Each number is 128 + 32 x the weight over its row's rms, rounded and kept within 0 to 255. Layers, rows and columns count from 0. Numbers have three digits each. The size before them is the row's rms in percent of the matrix's.

# layer 11 MLP down (transposed), 640x320, rms 0.0701, rows 293-298, columns 0-159
102:043146144182073150113124079080139052073131146102177137196195092111153092212136141133107185098137114187138126091045127140112150154149132213138121138136071075093140141152108099195176065132094153102120202163104151153142112137143081096145128156176121127144119144089168178091089117095137117116156088110119122191164182119099098106148157082130127142126101157097122095087127105162192112159126143120122108123159206136107172132085191149108115148127108079087112199118107127150138140093182145
103:109107073118101108118133132075136130158120042170165187146170142185105126091158102170120112133197154166067143118153158086159120117094105113164129158105136104087148144123121126070190130082097147108133140133111123137139163174074123143139153157126150091102163093103089164142129138145111123119172120139053150110149064105162079174160066072182161136140083126079147132080143158081127082170141153062125126119110090143163160158190128108142067108172022173171182113081099120125157102080177144
102:145137135106108077112180146089191082096147111147097106158103142149135104113143137150124141144138164150133094154144106146088155105121096154119137136167133106165114050095077124126118127100184109160113118149049156139169160096096111079102177138185143105146133211126147113140111123091091089131150101111159123181194080014136090139114138122120146129161156075119126197127183164131103092176174134094183094158115095063138108116155148191131137142198083135165131125106103131121180184121115169
100:133093193090142146160130034134149110100134169132109174135132220131121145195098161136090130163122162139170139143183149113142185088124087111147132185108166067146112069125127106143047116092205154098085129062063115174143132128126078123166152131159132149134160186075089179108134107064102189169134083151141153074118149112151147109096141070122075133112121142176114095149091132167128147127129110137133130136079125096090114150157098116113199149177095122152117083142175117082129080123149135
101:116105157215139116128092155110071070123117179212132102112127106149177086116101099070141110135114105118144164094110136056150115118111082140131163216139091134139083115142115108166119112103161104147154188156099147091137109143120082118111150151077163159143192105113105178120134138148085042116170068149154063154193143124076071136097084078125134100193122087123110137113128147119135088144148243131124147122101131112064143109197076137194077143142153136124075119145077093116176114134141106
102:156177156090174145160143105161077179064084162138204142141136119069093129136103118140139159106124120103130098133130129156149122136085123164153154127154127159098162108139111156163109126065193052144081093224157168140127119121156075124122113145092115143146121149172105114135156082130095091194022119172156134126134120123137117155160154097148117087105097056161095097117137110086135138120133129113124139121079187125110202124201135164150126130109095153084133187102094123147120129153195121
# layer 11 MLP gate, 640x320, rms 0.0805, rows 294-299, columns 0-159
100:080106148160105155053136076133127136199142109097106089073120087175175130062085096106158135106156185148207120103126143096197119124146182162144115148139155110106155147087138151129151123113114095108103149186132157222098089133107156134118132172108114099169150103133109172093092170141161137186153185123100145151132145171105165192132193162115134087093195068096154168121152117089139162120161167098107113099110107163131200090111107109125076164145139122192140084142106070187118121114145119
102:109138149138102169100120079107122182175041138157086144120120051086058148135123108153115114048143102076179140148106154125085085129160107079111135101141152061110167156104111104121087108143140127131101126082083130162143102113158160117124122146066163154149195074131085131121112132174108169112107099100189142099152150185138156096110106116138144161091102113110156136147181093106110111091108104117156045223196112118158137076122087145094097175123143146071109130119130120120158158104113171
098:148111111100134115153196177122066196150120141162169171181150105198061101114098181121079180142111139074136184113148138149118146062133083113160083109138084073141090126133113086198160124192112174104088189140188087144029183102064133118117155087081144165134136122136148142087136100035129147085132132155106109167141137150151129099153068131137149114095078104129123134121135159129061094187098192108074128112133215097147091168108076117109077096102070151164091140098131134147087093162127147
102:141178129092172126126112171157171145164123080053070118130120122150150085153086124086106084089151148088138156137112148152063158180104121086102126186120108124142119147116108121181144104119123188137093101109166151163131105116117130123153161214069144141126098115109047090199168097072180146110162131123106138109122115164103158173153049130123103120116111105092086134118072155066179173098161139079143119086088202102123092152150161133073166098165153090051086126136155148107093149148103141
102:053155170073160078105116113195152127126114094088096139169153158100114127157148054119123124133179127083129138102202118117108125180149100099093083102166153115152084109145089100074115186107090178159133156145142133140070094161130161119126202148129092123108180075157114153134148108149138150123122164080102145105128130158144204112163129103122145093185172074167151117153090134109122112172164120119125139078129118196140184120112098088114123138206131140129105049187121118093124199098107093
097:119185106146117075109106157162105111150130082190137135091132112197138050162164086182121158113086133168156115131103164170091152193063088109110122090151123134111150109133148148154120120173124051141079188181133080144152126134157131103126115131096151133145144159099180152102152060146165098127148161146122110150168101128121124080118125080095127146150100071111126193101118068147109150127118144141170078126153156094181126150100136142156146104141119107125138097102122096093094111126131182
# layer 11 MLP up, 640x320, rms 0.0854, rows 294-298, columns 0-159
102:119102156097077155144113161168134132148162120107167106100108122136100199176142077138138099121091100129113171128134101132112070098126145117126122126174160132155162073159108079133156133102107101185152096073179077149141106136120128128173107081175138122065143194138123113114131068144132147068097140162151172155107135139091120131160140143118141150135132180134118113129103079117191060150102138154102097181090185112137129112184114120157114100131064104121155124159124161138158110116098154
104:142115140100141115154158088142111159094124144081151184107081127134113116160130127111109125176134118116060106166129142145099136167083184145115128167114178131101128088124122215095150180126141130089154154124123102118120137099090149079129165108218059126129092101069124125111096122115121130088104136086122098111140106138082163156094149142133163047084161122115092136141132146142133131182151136142156069129200109111125129106172126139148187121117148136108118108176164105103160106093134160
104:132121131115170137098107195129147121116117211119049100152148129095176123149127103156085103153159126191192101190156123118078140158061115144124123125143137186196132151127090133114157110077115084112071121156106185084164052137116173167180115111166125135134112116141146100178114191144152166111112139168138126136106136096186143134145183149130110145085131114087126110120134108121139092082097129155145090110123122120143160226073159143113109118154120133101146114152124108103159093107072114
108:113109115110091116128143129123064123080096175141177136137123089136089088125189088156091112156119107065130110075174083125148168167122153178138084122105051120050098140100148128108078161138142114159089081190057110114104135125134108121158156096161182117110142112117138160119172105130063120137141081120115113047116074056142063077114190132158110113130082132151096152147109074192186133148133148170073152116076122125122089122135099163145166103063122120164092117149131111135145128125112156
098:139102079099125195114130095158159125082121099170144075142142089139101150150157129160124156147122166126155142162108102080060132071149108144132136073203089125096152157126132107112169083103151153204087189127107148116138151120150141193206154155090123161173201153077103084075095170121083100161146124121121101099049110140153105121081146100150104125150144093143086099121172156164148153173078163163142102120147097115089122154136170160150129087106075117163077137121160086144177104129176184